{
  "n_layer": 10,
  "n_head": 18,
  "vocab_size": 8192,
  "norm_eps": 1e-05,
  "qk_norm": true,
  "tie_embeddings": false,
  "parallel_block": false,
  "init_std_qkv": 0.0259,
  "init_std_up": 0.0259,
  "init_std_down": 0.0031,
  "lr_mult_qkv": 0.4,
  "decay_shape": "linear",
  "doc_mask": true,
  "dataset": "wikipedia_en"
}
Each number is 128 + 24 x the weight over the matrix's rms, rounded and kept within 0 to 255. Layers, rows and columns count from 0. Numbers have three digits each.

# up: layer 5 MLP up, 2688x768, rms 0.186, rows 1736-1864, columns 528-575
# down: layer 5 MLP down (transposed), 2688x768, rms 0.0567, rows 1736-1863, columns 528-575
up1736:113130104113149108091133084100087150163153142130171121149158109133093115114136132125151156138111155128152186185143126125157164167101139119147131
down1736:147132138112127128121138123126103147109093145123117078131125121134102152138133104129096065137118085086178103145150131146145140161147087144112145
up1737:090108122105131084156124112151100163100155168096128152124128132129117157142115099115144094103149113150161126093119134108118149180118142174078111
down1737:121117070097117143084149116115139170195123088134101134115123113128118127074145151118123104126139115114117167119117072140086129094113111096137105
up1738:136150092161144103107127115087178119143154132143129128140107145147104094125152094139138152134164096116152143128162134106149101132159129126116104
down1738:132107125089151120123117131135126094131144112122154115159121144175080181147119165124106134148146108102131116122128107133145130125103152117149123
up1739:126094118173132119125146118144149173110134128150114142109138119133171091102098133149121062120131157169143217109130108121163111114158122167123176
down1739:121119116162117140105089077144119174166153105115104162143144122113101113121155114144171100095152152068110136161159112110142123136125080152124135
up1740:133186136156126140137091099132170150120148143147137128160171133135128177092147119126134123125112141133145105164156127138142119166106172137110131
down1740:112134156123138130111141172101108152093124157156132092100160136127152141131114111126107160153133104154110124126149164095076126107139083134174084
up1741:095150090137122135139133108103105158145141119048107162096135119143138138136121160147103143115146128141100109131172146098113112110100164150093112
down1741:088126121165134147058160100127055150139146124124128118099122131133108136126150146151123116123101119156156109126092132158120111170152144139117156
up1742:133087099097095102149155110097148138116109130121120117128099136120110111134094157108141096088091102118134139160125129083152080112132154121106095
down1742:148105125100129152172104082139116170087119131136113174110104126182146122090114129107134156093133112109126138158116156136173140124153128141124123
up1743:134138104128091164144098127153082106131125152108152130083114098125134144158150147086173162110123109055113131149156068140139086150111096147128127
down1743:121154177164108144123140120150127152132159192162140131079110150133121119137110129135132097149163150146127101119122083112087123111151145147188137
up1744:110128154112139173116145141138128169125114104095136096149099162114121119160087133157141172134140177096123140101125119149173146147133114172094175
down1744:189173118144137109154110147106090120126178103140089170082146135145142119123107136098110095123184175151148126135132083110128192135134102108083164
up1745:145139129121168110122067152112128125118122113092133165121146137132142136135152102104145116171143123121146154163118065140137117129150165117129139
down1745:118119128151097107086141129088100158119140148132115061148106143120150110115142132108115121178131103141113169164113120148130138127129140130141124
up1746:127130083109150050123150138167141157097133142133112119152165134103107134144128123137143125148146106133161132105111109111147137139090104148148145
down1746:088142165078108122122103105149132094079111111130167140146101148088093125123151070148141118107114123150124129161176115137144145117147123141146111
up1747:082122170130107116151118167134147122113127137198143119166108119113135139165162121120099120131142130178107153128137116152160136077124166126130128
down1747:112108141142122118135141119131151126121089129130120128130160146149113116138151143137120148112101125109160107105127136130152101152128162142154165
up1748:109117140126131164157143122131158153165101131153101044158176131153117155122125126140127136145125134106078144169136152106121084154108175136138138
down1748:045122154089129120085132100086141134172114108128124152097138123099124126107101150153164136106097142117109104133149133102127144125116078140132147
up1749:084093119095114125106143098137141122118147151094164119116114071114104078184162163146117131081117124130088114123100123144150140113144158135144130
down1749:118117110131157111125081114087160120188119100086094132119091105112109104134136114094128130097112130164168073160099145116114138130126155124117129
up1750:178136119123115122129105142131133077142128165128167130091120147159124131147126108138094109112125108121112132123118137127166118130160153168100107
down1750:185126128140097133147117126128149114114141159135145103127120156107146140102155120150117131124110173091159140138168076175124151121136119125152087
up1751:125162117101159128146146123132135168109115153137127126076127113156104153172117146102132097120128076103120101099160126118117095091144089139166176
down1751:087155116102150096082114129140111098097127134136134110100120182142127163105130114102201106094153126147121120139128138143131116141087138102146113
up1752:118159094104151111119090117119107137110150123150127107096122144120174132154135131126131127098137082083147119128169096118124123122155162150107142
down1752:077123134150131137171159158096119103114140160072087141145144184117126104162125123100132140140132103126118125134149132164084127130116140121131131
up1753:106134140148152102109104167124124117174128193142128139152141117126123145108134124144147104150177108118159136174083136106142102128169159131113095
down1753:162185141141198123107136148114160148073143121150117111124117150149137162132115121149120106147159128101165104149131131116119145162194173124152119
up1754:057138127109130126151060148147103139102138127162114159148108123114109101138131098133120099133105150146161103140085155123089125160170127137102114
down1754:161153103173132061143094149095155148123151104126107175144121112157118115116150125130118111091123149120128142127116134100157098122150093122123124
up1755:166138156124134099177107129132116155134105079162118105112147131133091148128100152094048103137135096144147163111156075118158116134177172140067117
down1755:163138101092174151153085069155165116141135145131096128159140157133144153129113150118101134133095111131134169111127086113118098116071147115048156
up1756:131130133118125146158119117152178139117136142134096157091128095141135147084120134082087088110103141134140141120088145121142124108143162159133145
down1756:124127108177127116113141124154162076103148095128129148133144109143153173132096090114115108122134103111098144121142142141146131153176131195168111
up1757:135130146104124129121121077109138137089105125124108122120109174111172093128109125123131123135100083139122148150118103119129135130107127143128149
down1757:163113123125148095178122122099118103141072171083129122112140117139138103096129170089135118078135132127094162170127156116128117132148159132112145
up1758:154114119097111108124142157094109144149121111170147150129111156083162181144102105137100093092100070117123136113120089081145168158159105095140133
down1758:136116167024153090130119134141085140135147165117142111121112087082128127142152154165134156136140172182116133111129096162163107110128148124136145
up1759:144161120146139133147183138121114094136085086113131161140114161145129136099089170115132128156099172101120150158154099127135116128148110105118118
down1759:145124153118074140132162116126087106146114128145099134112137155118109144121156127125116110099133136144147133152130165102143155088127176133113150
up1760:169132133134160104146075101119135147155120130120099149140159126084101144116134113138144131157117135115143104141130144143154122109142127107130132
down1760:105175129121124116090097130116119113149121161142142127169110172153152137141140126097099188158169174114147125140179111116097153132153147187112120
up1761:121135114161142080171160110114153135118143154115160138123135149115135125123107124116147111138125121124078110131102109119108130160139129113123124
down1761:095120150127078118122144141095157137106148151128102145131092119088095127149098117161167176112165113118120164194180139117100075115135134134147125
up1762:117088135138123154133139162132113122149154103119111116119140121130095087122128094147135130108125140126130089146122165160143107148106110122163117
down1762:149150148110095142102170132135130083135121131137119104149085133159100142131155104162124138127111174107126145133148165158129138172138169167145098
up1763:111109140126115122091096129148138150141162118149146147149102119138096124112184124108116093109112126137084145105155134107152121145158153069095108
down1763:170108186131129148126169111141111111193171172119158095149071131117158138132156125162137156157137111142149141123173151169105157180119132134146137
up1764:117106145160126155117099128135107140084168093148092158078158150128168140131093129109106142130125167187115134108115096152121121092170165131126076
down1764:134093119110102169123090109094118135083108082093162113105132138132153104143149144133108136153068214125132120132175116150115103162157128126135155
up1765:127159168155151075108111127138127149078098132083127126135137153136170127124153098078136130166136137080130131082131085153128118112154119161126104
down1765:139134154125126131104132154118163142130164121092121150125158122108136161145107138115120142132107105162108128078111103157139161131118088150131093
up1766:171135161131120154110124141096101103173165080138113128148058111103094106144116126143104097182077146114141134111156155122122124105113161106159132
down1766:128135127146147127138132084137114153116149103135065127137120125090100124151130143126132127138174100120116134157131091120128112103119106129118124
up1767:129094160109148133087116144126127146107141151109123097100091094127148146157112133089135088111158142115138119110164109144152123159114120111105117
down1767:142126142141139120140101164094070128077128095145100158138106116122097141089105134084148094112105103120155184164153133106088119098130115164163146
up1768:118101124111150152113167110139121154129118162084157151091128161147146117112108111118126108131075133134094108115154131095143110124120101130129137
down1768:106167165123110181159155157086134156134120111125153145123120132156131151141129149157129084146126139118118129143128142117115104089148149167158092
up1769:127117142115146112154137113091078101089132149054124115138157153133119132138109130137128122120123125088123106110123138160144117096161132149146166
down1769:154112171076065123111154105192119055121128157161107116124141088154139149161117140109158165110126160129124137116099155087148106155146152195093160
up1770:123088115142142121106123116139126115142123119137158146112129114151081118141132134137113097160150126102082121120129109135147085126146175112131136
down1770:154132111150091118170145112110145134125151110134137087107163220138138124151127163093116147157150119102096147126154115079155134144099154144081132
up1771:105176133138088138146155135135132086149107143129153122114094096124130128089148118143110095118104108119173126098121106136138139119065128108149098
down1771:126138140153134126136100113152129149102120175113093158125121103085132112122154157118146127117121135124141118145101085123164138102131111112139124
up1772:127141085108122157132168169112118127066153135137174100155136095118080195083156135126107130084100110132120126127119104111128110120177160144094147
down1772:137135099093149098121172108101107159108133166115140148192164123105100142162120116122106125144125123099121140095140112163115083137081113073115100
up1773:140123126167138099131100128103131123134115146153098127148143139160144126106182156164142144073129148202131133097116093124174130143154146145109103
down1773:118109170099161158139099142136142113128115138111134098123188114103157147102148104095182148119168171129124108106148151114152104163165142107091094
up1774:158120082134158091083113104120129211161164162142146080150137120137052105173145111065115129097185109136107163119080145185146142105114121145123117
down1774:133153141163172186120115166134121153147142093102129120158141155135148072077104190105120132145129172170120116109070115143096169109141120107098108
up1775:108162132133155093152149117098110159111115171114110108132114114117119131168122140122136159104100087127108125135146099080102163138112125173151106
down1775:125119125147135133128158110099097140114149122121116119169172148107142087120122125102125133108102093096128083136106110116141148164125149143136123
up1776:132140130166139131153141166152103129116144144132154119123120127126135160138124146092122098147128115129113147118107122149165061170129091146100138
down1776:154130122112124140106129114131166157132139135115161141133142109131146148164149090100133103136142112076158128123170122076135112128130150100148134
up1777:166108132115131162086117147094112137111127139078086142083104130126119158141102151096139101062087141131122128105165103164119147096172091114104129
down1777:168157123087132139138125133111125133101123091109154140100148140112123168155149140104138113171186117141133124134115110125106163085129106159120159
up1778:171119134149126116150123138131144110103133147121149125105104154161119119112135108102123116132178083131140161096119130122117123144141161127125130
down1778:159165128100087169135090059147115101119109133115144078145114160058115096114175108124137106123098116172162135101139106153118134141111144113145127
up1779:134147086113102113178102110149108109148132157142139134135121133147154149101118104154093176124157122121115120107123091117114133141147129151102132
down1779:125119083107121156100105108087117138120127152093102109121163122119101111136114157128119129146134108110099148130137119148147131092130104124136153
up1780:176123119077144102142158129114085142166100160116182144126129126116178122131136105122104092133118130129110098150129141111137142107112119155133107
down1780:116121120106109122133118118088133109107111154107148168145107132120186135093045161077130119124144107107139111125071128099136108141090115152171117
up1781:119100122125147139168129149119129126164138152088128127117142141143142132115092169129143103113136114113133134191129152153153096112155103143122127
down1781:117130149112115079143147157111098147147144114121143108113118127144138150165198174112107119071103115120152132110137132127160133157146105086116119
up1782:157146121158124088135131130126120092088112121125132142154151144117109106125124129166102198142121081099126117130104092131118145141079151115150154
down1782:116141159118134114086119108161139114089153100128121110142159155181124142120131135142153115107119146117122118111097127142138129134127138088161121
up1783:074114156159112140139153140142126130107143172113159117127146142173110105134095132107154148135145103143115133160146152141152102087139133101138106
down1783:111108196149128114130108117116106133147116143128113105118091101147112102098092141096091151143101108110117144131134176147110131132097095081152116
up1784:145148125141120080103115145102109166071143178145139163102175119187137122087167139174143126097168142091131148183119145080143099097128123172106175
down1784:182124132133151113126117126113124121088137151130137130147134093153093116147094139154137118125213142103141146103113151127157149086111128107167144
up1785:136120117171201109114119102147143115157130132130118148095121160104054126124168178101146093124126133102147079138181116160142134119100110121108112
down1785:122098124091131151116154116111133101149172133117089116141122101126124119109149123131185110152166123133119109109182121101117121127149089121159111
up1786:083095104130119116138125129121128179109116103136129110112105120170143102131179142137143150148131120137114082140094132156103131109118153132127186
down1786:139137193134142122102111130099139136175137128141111145114133092113134135159100138134150141115128169132111130121110135130144156148093124117137155
up1787:120119114108144115117132079102145198100127133082119119147133119116119132115128112110121110115120159143122106153107081107146160144132105151118106
down1787:096088136093136144117134168110157131134173103099112125147106097139147142136120098132148114103132150121129155118074129092139110118185139148084116
up1788:130116138109127129159130118159116154133132110118110143162087110090163120106158161154136118102111118154158094148163123167152104124122131100162135
down1788:138155186113128141115101092106127123095158091142129193126103090150117115153154147100110157129107130153121086148109118168096135128096083149125121
up1789:091121130153122171128098114114155142132155104121126104122131096120145139115103090158120125144167172127093140143117107151127145131144160125087148
down1789:128108134116102133107110139091103128092165090120155093113124137110117132105136092133159143110177160115141115123130144141132142129119133090132100
up1790:125192157155162128116141111163127135108126137168125098147166129104123188164103120120135112117134153070127102138136105127143182123130151136099092
down1790:140122141155097139145089072152079146158163133109132128146175107096103161101148123131137137087105124080128110164101089133114173158126124115112133
up1791:125124145163135148137116101102131148096124084156142154138087113058116137143116122155145102108114127126155088126123100145135141134136122125149124
down1791:057129092140141094102110115172151135124141106125072159119087082171151168161158120119145142126142107134124061120151127136111126109130109150107141
up1792:142091112141129162119126123097121116130067110143152115163135118126108158129110119129139111139103119174092109150178099123129147124082140128087097
down1792:147133093110133150137131129133117131112136140100149137121135160149085122113091126107123134127101151101154134136126124126124110159090105090136091
up1793:126136146107103130055156150161122110105173106106117162148148117080134114152138131094151129149138124127081138117157160109105125157104124137090099
down1793:101153209158157090143153125120129134109164139159117166113132145120128133145161156085106162146077142119085124136126127167125098116101147066137089
up1794:119121132093126116142131148106154139124118123169129106134130104110117129105150113114133147125116121162155155131100135129133139107143110096146174
down1794:134178119143110102164130132134166091118138140159157168124143141081114139121110142162096140129166160142116138129134108168084105098125108142137125
up1795:187145186123119142155061151073100152093121094101142127120138134160107127102158162126101135145118119128144111121082106115155131159124179108126083
down1795:085141131111111149194099142114091134134158142132128103069132138104136093113126111176087121129149106121144154181099093131112131157118112176122114
up1796:153117149156139089128113117151120142111156121157112118125120131102125110135138130111173105171128131119118162146151127082161113100138151125131101
down1796:087095122129148133124127127144161140146096153122128089155152110157130086145140103126122090137134125107098119137105113107149166141166161130100122
up1797:144093128122134152133076147145157133151119159109101143159127110146121155091144166119098121126151147159144140113121125108134149137129148112141126
down1797:122125116114091129135137153099065144088111121138201096127156149156147146099089129169073126113108127133070134161148146177119131146151146159078100
up1798:156156138143112141139083128125145095115200142146102150074132131144086053101131082130150129118135131109121102090120149152096174117129060162092149
down1798:108158130146124123131143115135131134102098113150159118062134121127137115156113133150097162146124149116131135155128152124122099140173135109176160
up1799:152084134093149097105085136125143133128135119099137093106153121059133111123137098084092129135136133148132139107120119122176113162139099074138085
down1799:152060139157082061098109140149135147121167112085114143103113111129154098139135086089129169104133140116124070094136126132109124122131096146130161
up1800:131126141130112141106126134142135138104099105148088157118191169126156111131166111137146129164114173168143055114138164099125107149123119100149122
down1800:117089112085141118083163063135188137113135094147160131077161175158157138131104153134128176141136092119164123122130130143086106137143174114129134
up1801:126118118126127133161113149147157148135140088129128140133137151079130155138186120089148156115118126144130115154138108106153089123124129105094161
down1801:120120148133148130161145143106139144146124147158130108088114114137144120124132100129148137158136108146154165120130122152142100152136103138123119
up1802:148101150092136164116156108081157084156155109106131096129131110135108079127160104083124194134101111146126147158092169153132105145130098121111182
down1802:112116161123140103087134100116131110160108142155115139150061133095121119127139164127119143107144096101119099102110151145110152186115132104142122
up1803:117134112142117155120148109120158152119106154066101111125131133129120142140106152157118101145105096097126138158120095143150096138128096131105153
down1803:135095085165120124082124143127121127137145100136142122107142138165089107142109122125136139132147103142120108128159067156128160073127152142128117
up1804:088157154143128133126096119125157104113156106100120171160172164102114139114089112094123152184095102135116125124137106153119117115128098127117084
down1804:127078199110159062144138122124101139114120112137146098110152134134052157171099114128164136150118106126114152098163122138085129143133164132165121
up1805:122094099145123108107150172119173104158133156069142100102144065129117108148176101113127127098137150134087145116125126146159127131135148169118131
down1805:120133101101149131093097181134144119106166130110106123117154129096145114117134117131160118107116133181167178146119116127134105100135138160122142
up1806:132135076122122128156134130082114139121086123114125140146126134106064131139116156113140134119108162148116110123155166160131124128143107165142131
down1806:118099153152142143121112115112119136180130110133089090145140121149091082123124178115178129103193151076139114126143174113093115123149156110115131
up1807:163131109171092120172127160154145122090122155139136149144095169125124147116149121110144033151113105144182138169115164096157140106106131115126125
down1807:110141115135139158148116141098166132078138164137135093156126156121094125113128163112119157140105062079143120131093151149123108133087111131104121
up1808:130128104149107147114123153165127108119113138116114130138155111126071120084127184177107145160117114144127101120130088101115134178159103110152111
down1808:118163127125118132185124106102121131129192161124143106103146113144143136112097116133165136111135119089145141155137124117109159135183104130136122
up1809:144162069174142145132128142150113165148130096119164140150095135125147136132096102100151119110136099136147130117181154135083135130132084125137111
down1809:130142141114122117153132109147091108143127100171152168121129156147136144123132151117140114132134126099136159151185123165113138132153136105103108
up1810:141136151113112090115127146122158128099144117112098176106171128141135139113139140151141105118139129115122120138090181082133125121122144115115165
down1810:124147148110100114155092104117121140131150104090127151125123102194109139116122128133123135155153129099176113121090135088129155124137142117131124
up1811:096127112129098115121129085191108111158122134121153094142083168147136141151110134124100160106130169109111107122156152132118116162156173118124120
down1811:116114127064167114119130111129141126129091162155127112099115142163149129120134148145128139122146125143146124118102097144095135123105117159117112
up1812:115133109096118161150111139138104136122159129141130129121090111138108122165109118134107101129138110121133147112174121149155089115089107135128165
down1812:129150112149153147124126119114153138115138115105092117122096141120120149147152122167122111131146120089107155153125170113116077098112092085149123
up1813:111110109134127131114112141138112118122134127116118152126179120160113147168118102121111161110129113157155112120116123156136136154100118114154077
down1813:114131172129121142155133110123118077120144148126104140126110128086155089099125160135109129108151148136128125085147145101144093128151125161141142
up1814:130082172129145090130151121130155158156101121090172154094146119134182120165144142155132146100105122116103133164103124094149153137071140086135098
down1814:089143154159121104101181124134159135141091113162139131094156142119158141114098107122116130102144141093092153087115128171112116102131123138125088
up1815:128140106136167147101114152114096104109169063148143149133151136170150119152126139124153067104100165131105147150168165142130152136114116093157175
down1815:170153090107155145109126102144128126121100101107124138158104148122140109131159127117174113107141134131106141114110130113119143153136175089131144
up1816:143112086113135129098110119147082097107133103155056049109133089065133104122073117094178127093072159111138173159123146197127102136118117132143053
down1816:109123119132137213027127152137214132136150067144117113123172094156123134133135109068164166124079122096174088123177134145129135144120121120108063
up1817:145155143125117122129190108139148121160096150074146138158131134120141176116142184146107101136089147148108125148150145167129128153112107108125154
down1817:136118134104095113116152155091103083124118130175118116121099145105102127103135152124111121166127116121108122113103124105149103131116132157141102
up1818:117093136128094133085150119160125104132116101156118128132123126135110110110150128175126095137141140138107094094099108138158140124112105116101137
down1818:101139181097125123141129131131134125144152125142088149163126131116134116110128128162148123144125127129137109103146108099116124084147148140133146
up1819:187124124150130131094119120137145088120101135112139133151113130105161152117116110114110090116183136090122083073109117132161101135096082111145107
down1819:152170167137088134139145113130100157123124139111122125137165151108148141127118129113136111126164104143095111095127125105139108153069117196110120
up1820:131107134096104098137114124152166077111134114117130094129141119123094149102083165125080167112098134103114113115164141149137116113118124113118104
down1820:133115134143096127103148146113138146129186163130125120105113152069116165127114150128157136085154132126152083148103129151101158102106104112114143
up1821:142122147190119088131113128149094111162102168183137092105145104121110113122065149154096116172106147136138141140161112181116176100126160168125129
down1821:110084170147117136174122129126128109200176112120083155132119162137160116131143091137138126104110133130154123137086157142142133127119113092147111
up1822:107098103184163091134173136163095137135134074121140172084095124104141166137153179118179131076104127133093141106113129129079096127142098096129177
down1822:091109098152127131064102108153100149135147077108130112137122168144116115163124132085166104146092137058144142128106139128170140114164131074088147
up1823:120151092129130144105082095137119128147153150109124133181150132135102147131144114097097115121148131132132127111103065154140134123113134121118121
down1823:120149121126163136135159096102125154119082125114115100129141160168126104141092107105125139106196143108137127131139126163159114147124133106126132
up1824:148138103113114102131111116122120114150132103090113144108162140135092095124142138173114134116105164154131122116109142145150130134176150097133169
down1824:121119122093123137120114077099132150159122139113162109109162065073152166125100103137152109131137113117154118137128131107148145140143127164122079
up1825:166115186106154106144099094088134072097130102083096178100130134147155107137118141178104125112138127132147126099094107113152124141101080131124128
down1825:135153124161091140140133135094141124100106146131116065139087124141134142114152106137145150106113100122104165129117154098073131145157158167167125
up1826:123138094120145108129121118118116074128125120153167107169172107111082168160095103127110135117091135115129166165160155101151148146135121122129098
down1826:123130149144145142116166175134120098125130154106115129136184143118101122141113133166130116100104113102104131125141116129122136139109110155096088
up1827:095101106089095107127144136130179124112125112123164165116138167125111128134121147126144175130153119131131129109119154132122118146112136125153173
down1827:139072167112146136138148120139128165130133124076125135127099182165117156096110152136099092114149107077136123145141120144151138156095138121151141
up1828:119173090129130086139151161139189108142139122120126156089145084133102137138172102142041145129135149184143125136135100119122141119143106113151169
down1828:118178143150147134085116161123130133187119098144118090150165132153103098158173153128146108138163102139126131064096089112142134123151147154161132
up1829:131136130111115149105108121129108091153084173128109152152156113145125130103169124134111126131101152192111085122160126152152139116120120159132125
down1829:147111121157147105099121121128119043064126131156114079128149112171095150108143138078109114164162157188077124121136148093110157123103126113141129
up1830:114108118144097119165157101164184110169103148098090128109130127108127122111107116086133161099099107118059084117105148163170137076166157098099093
down1830:120145163156134112163128101111109082146122099114110091115121160171136163076082157119092088116118110114098175144107157152108138103122141145129127
up1831:141097137090161129145147137162108095155166112134111113163124103167107143151098106135105099102056127143174130113134105106104104115124169140122162
down1831:120080106097144129113115106133151127134142137102137081127062116154163147111123139149084099126125114147157119113100120122136181110163168150168111
up1832:132126110087142139119130142161130123150138096074131125146185160125128107072172130132163150151107141158162141134094151110140080097139099144172116
down1832:155081133156141125123152120139107174120089116137166115161097168144127136136109100133133162105147117129137132145148134145123112130140119158149125
up1833:152123130123102105108160169130143112128119123135140128082098118126119096119076113140123100101131138125127158095097161121136117152154151143151125
down1833:156113124113100127141110092147139101167080117145111172120127137126092139100140099069132151125169147157114184144117110145135122172129114129133101
up1834:162097116126099100132073105133119109116110090116110103095148100112092114140159150127127139178167142129134127109123110176146111165111160132166105
down1834:117147096115148162156103140146090131093148108146145150164144113146152144130116208158152120124144141142121142164134126166059089129130132117155155
up1835:119082148118133098158135121125138121127129104129132182134078072148120102124128125082157155136118102112134130136137094151171121127139108112118113
down1835:118128136125116138106075104110146129102090155130067138129162153109154129108147144095144171113096185107134126100121162095161102143146115110153151
up1836:134095157138132132114142127114120143156134122175170113064081132123132138132180132104135123149173152147126106087130110137142124134134113143161169
down1836:105137164151153153115145157097127146157160092172128127091132144096110134122125168129132138167170122139165162111117105100098130112118133139130190
up1837:158155119111102089126115171128109091091180126168154127089107141156101116099100158127122177141113123105073116112141108082146129109138109110141150
down1837:070139128221108108135125153088152169115085130147126079122139174134145104191116104122149121144151152146164138119065131160127124111163147097131144
up1838:142174147121129135110078125172099110110074124084130119108098116102104135180125123108149113124140113111166086126122096124150119114115124100131101
down1838:130118154160149110098133092152125154118126128132133140106148126141135102114129120113145107119099115126088157111098141145140145176157122116149109
up1839:094116165113163143116111107133103137136139118152169122100110124144140136115116136138143140134119190095112133114135134084146119142140131150130160
down1839:127136133103161116178120156159140116131101120115107118104148130140125107132077132118095119083145146112103182097114125116088134114101099134091142
up1840:139084112146149166090142152189104148106113110115103148146095079181143179105183079128147151086116124092145128139093095137129142145169123122080118
down1840:096141105158125156113133118123105113106129125122102130111125153126096169145138138142143135097070102122159128131131101169162149151093107123127139
up1841:115129071128154158126144115153125159139129108134109123145080132118139127140136151142122129123141143059138108146130114094151159149120090163133139
down1841:148122107149159124143105149141106145138125121143148099091088109146140119130113137134128140116176127102102110103138094131108117114132152107122101
up1842:146141121126153045079077109117097113181078059112095142123101112121163190129145109155092057121070105140154122139146095090137172078128098120094100
down1842:175149122115086123157151072056097118155083106129092131187139177108101193215112131083164192120073179128112094138187130119144138104114143137221170
up1843:109102106167117146110125117149135133141145150149143132141094135140161115139174147118098099164129124185126149103103146138097109117155091122131120
down1843:127103153098163081141106122120125107177148133123150099083139120114167138152157175095157162091177128107124140126140093141128123174161150117076122
up1844:139107140117108146112076159156121125113111164087140064123133168119149140121128091086127108107120091131132114164101137111122118133111135153096137
down1844:093112160160134106084203203106169178177150086168117154146097081191113160144142125155149100153104120160135138076161106141089086124120150138139123
up1845:108104088063151117146164118120154148136144154131157125100162124121122141112075125135072118157125136095089138137146097106150128151131144141086129
down1845:077150100150138133150126160119118122085203155159189151109137140110119116123143125089142171127111115122126150170112156114145156148169139120147155
up1846:138142121140105136154120147107113124140138114155126129132133124126103091113125136113146130135100110098101151118142128139123110158174116088127107
down1846:159124146139123150106155143095161167136125110146118163101100141129127182110157099150084194155107090145138090114124107126125142134117138105130147
up1847:108172102132096132119075125097140106125145125107138087105173114105100187145123107130167145116111100120129143116126135129164132132111125093099148
down1847:117157118115093133143125134128139152145120103107141120084165129131145129108156136094098103120137148126157178134100099121165117119106124157094138
up1848:155144152130146095132096127149156132122155106150156112125086075105129185117104129132112143109167153133166152097109105109116103103113096096114135
down1848:159142091097121116136139088108120116134126133116094088150146128096117110086147131130119182134100140143120137159121121135054127137126115118055136
up1849:115128143148102084158166151092095173117094145155133187103129126098094093175161178086105111151107123152128104100131117106156098102149117121100162
down1849:163119175129093144096173114151127150143088140135103128101112137160124141170096152135116163111137158180117117072108065130122160108134131164142137
up1850:129122149134172124154159144080166063100112074099172092133152123130094132174124199126128067113120151177121101124143137112144142119164101109152133
down1850:130171090090103129102120105152151113117096146096116127113149098160159112106143137123177128108120106126127113119125127115158119113126120092090143
up1851:135187116114103111112119110134152094093112144135115151112151139138089124144087098138088132085137101140136158145138110144151123111133098074151135
down1851:124131088109135149144108113109140127079137118133120134137110125154109109131139115089133144098162098082151121097132154151151152098140103160114123
up1852:181110158131152145161104106129127157120114184109151127158113157118117106140176099105140147130110163139129086136157103094094116097111141136132115
down1852:161152148129108149142107141156088090113119090105141123099112168105156116135185133106111114116145120134194136160126149146128132113136128112139087
up1853:125126092159111092093158155138123138123103107151134117150128142114120146110131124173096117173119104124118083195124085102114167133157162099137140
down1853:130136135139166094077114169134119170128124149151134123123113116146162132141163140131126113120136096149138169124103129089146164117101175127089156
up1854:162093104125156152129123116135125139136151139154139123095078178079124115115093120125108149116121081138114138134117120138148091118114117122166135
down1854:146120130127123136105119144126143112143122134145094118086126131103117115097140150147116167138139084099142152107101131146127097126115178110105121
up1855:115071119127143117154081122143175124148099142135110094125111097163128148137098129109172163085131119133094121118123136103101117124127182093122117
down1855:100141147113086133173135148125108135148112110132124151141146130106146140091136165163162125140134131121122136099156118111146101136140132150130148
up1856:126119146173137120148135162127097144141122136140128117130087106118163091153140118186109132085070137095129139100129120108159151154099160133109107
down1856:112077136135142159159142134080172122105118108109160116064126134107138135151134110207142137099120155085097168145150180147111159104113112110115103
up1857:114107105114145094155091091154166126095105145162135127107092112123149149162106130091119148178122126089121116105133158117113157118140125143170085
down1857:132153130123146113110107134116132123093119117116146125145101112166103140116123109126161148133134099139148118127104149112137181140153075149141076
up1858:126152140148111104117150112122130131113116135124128105142158087119099136171144131135109121116112133115110126130121136116127161161154113128129115
down1858:123069089137137134102140160156115135125118131132162084150153143154111116157127161143088146047113089111170114151122137097110152152101128112140135
up1859:108151119108130106157122101142158111165120128159138112103137091127100166134123126120113141139156138126086160133160140125105075102141155108103081
down1859:153147117104176112104105084097086140129113061130182074156117132178137152122189141118128118084120114115141150115116133118119120124188161140155092
up1860:140125101129127084099093158139133098116128143133145120156130115080124096117133148125174136109129132164139150136118147135126110142116144116092112
down1860:126142108099184099150105121125142143132153159122109142132142134113150153139124132135104137128136152136093154117118167117154145147165115133116149
up1861:139099066108077131146152149144120113106115083133144125189130104108122106130185135134083103091121110151131133146126167142136143086091138121129107
down1861:099134122142125149119139148104119142147091113142106088129114177124114133118185153190125150142155125172122154134103147143152124140143145112150156
up1862:139147159137134100119114102137119137136105134122135082147100138113100105160171119106148132086128150090132142124097154118138118160135119164114117
down1862:106127133129125134137078098141137122162119178119082120109080134125147137122127083168118124122153123122151159180109076118199106147122122134154138
up1863:148136118095146130141107129116160082168176147124120122117125148133126146145119107142149159124135169107116125110093172135149127157109115159077143
down1863:132117118107136116138120122134151123096122139117127101120128095089106163121149157158140132143094125112146099134124120086115106150093107117147132
up1864:090139151128123154127106123175137101107069152105142145124118143172101151088117143102141128148125138143153116100107091104114134127156121144122139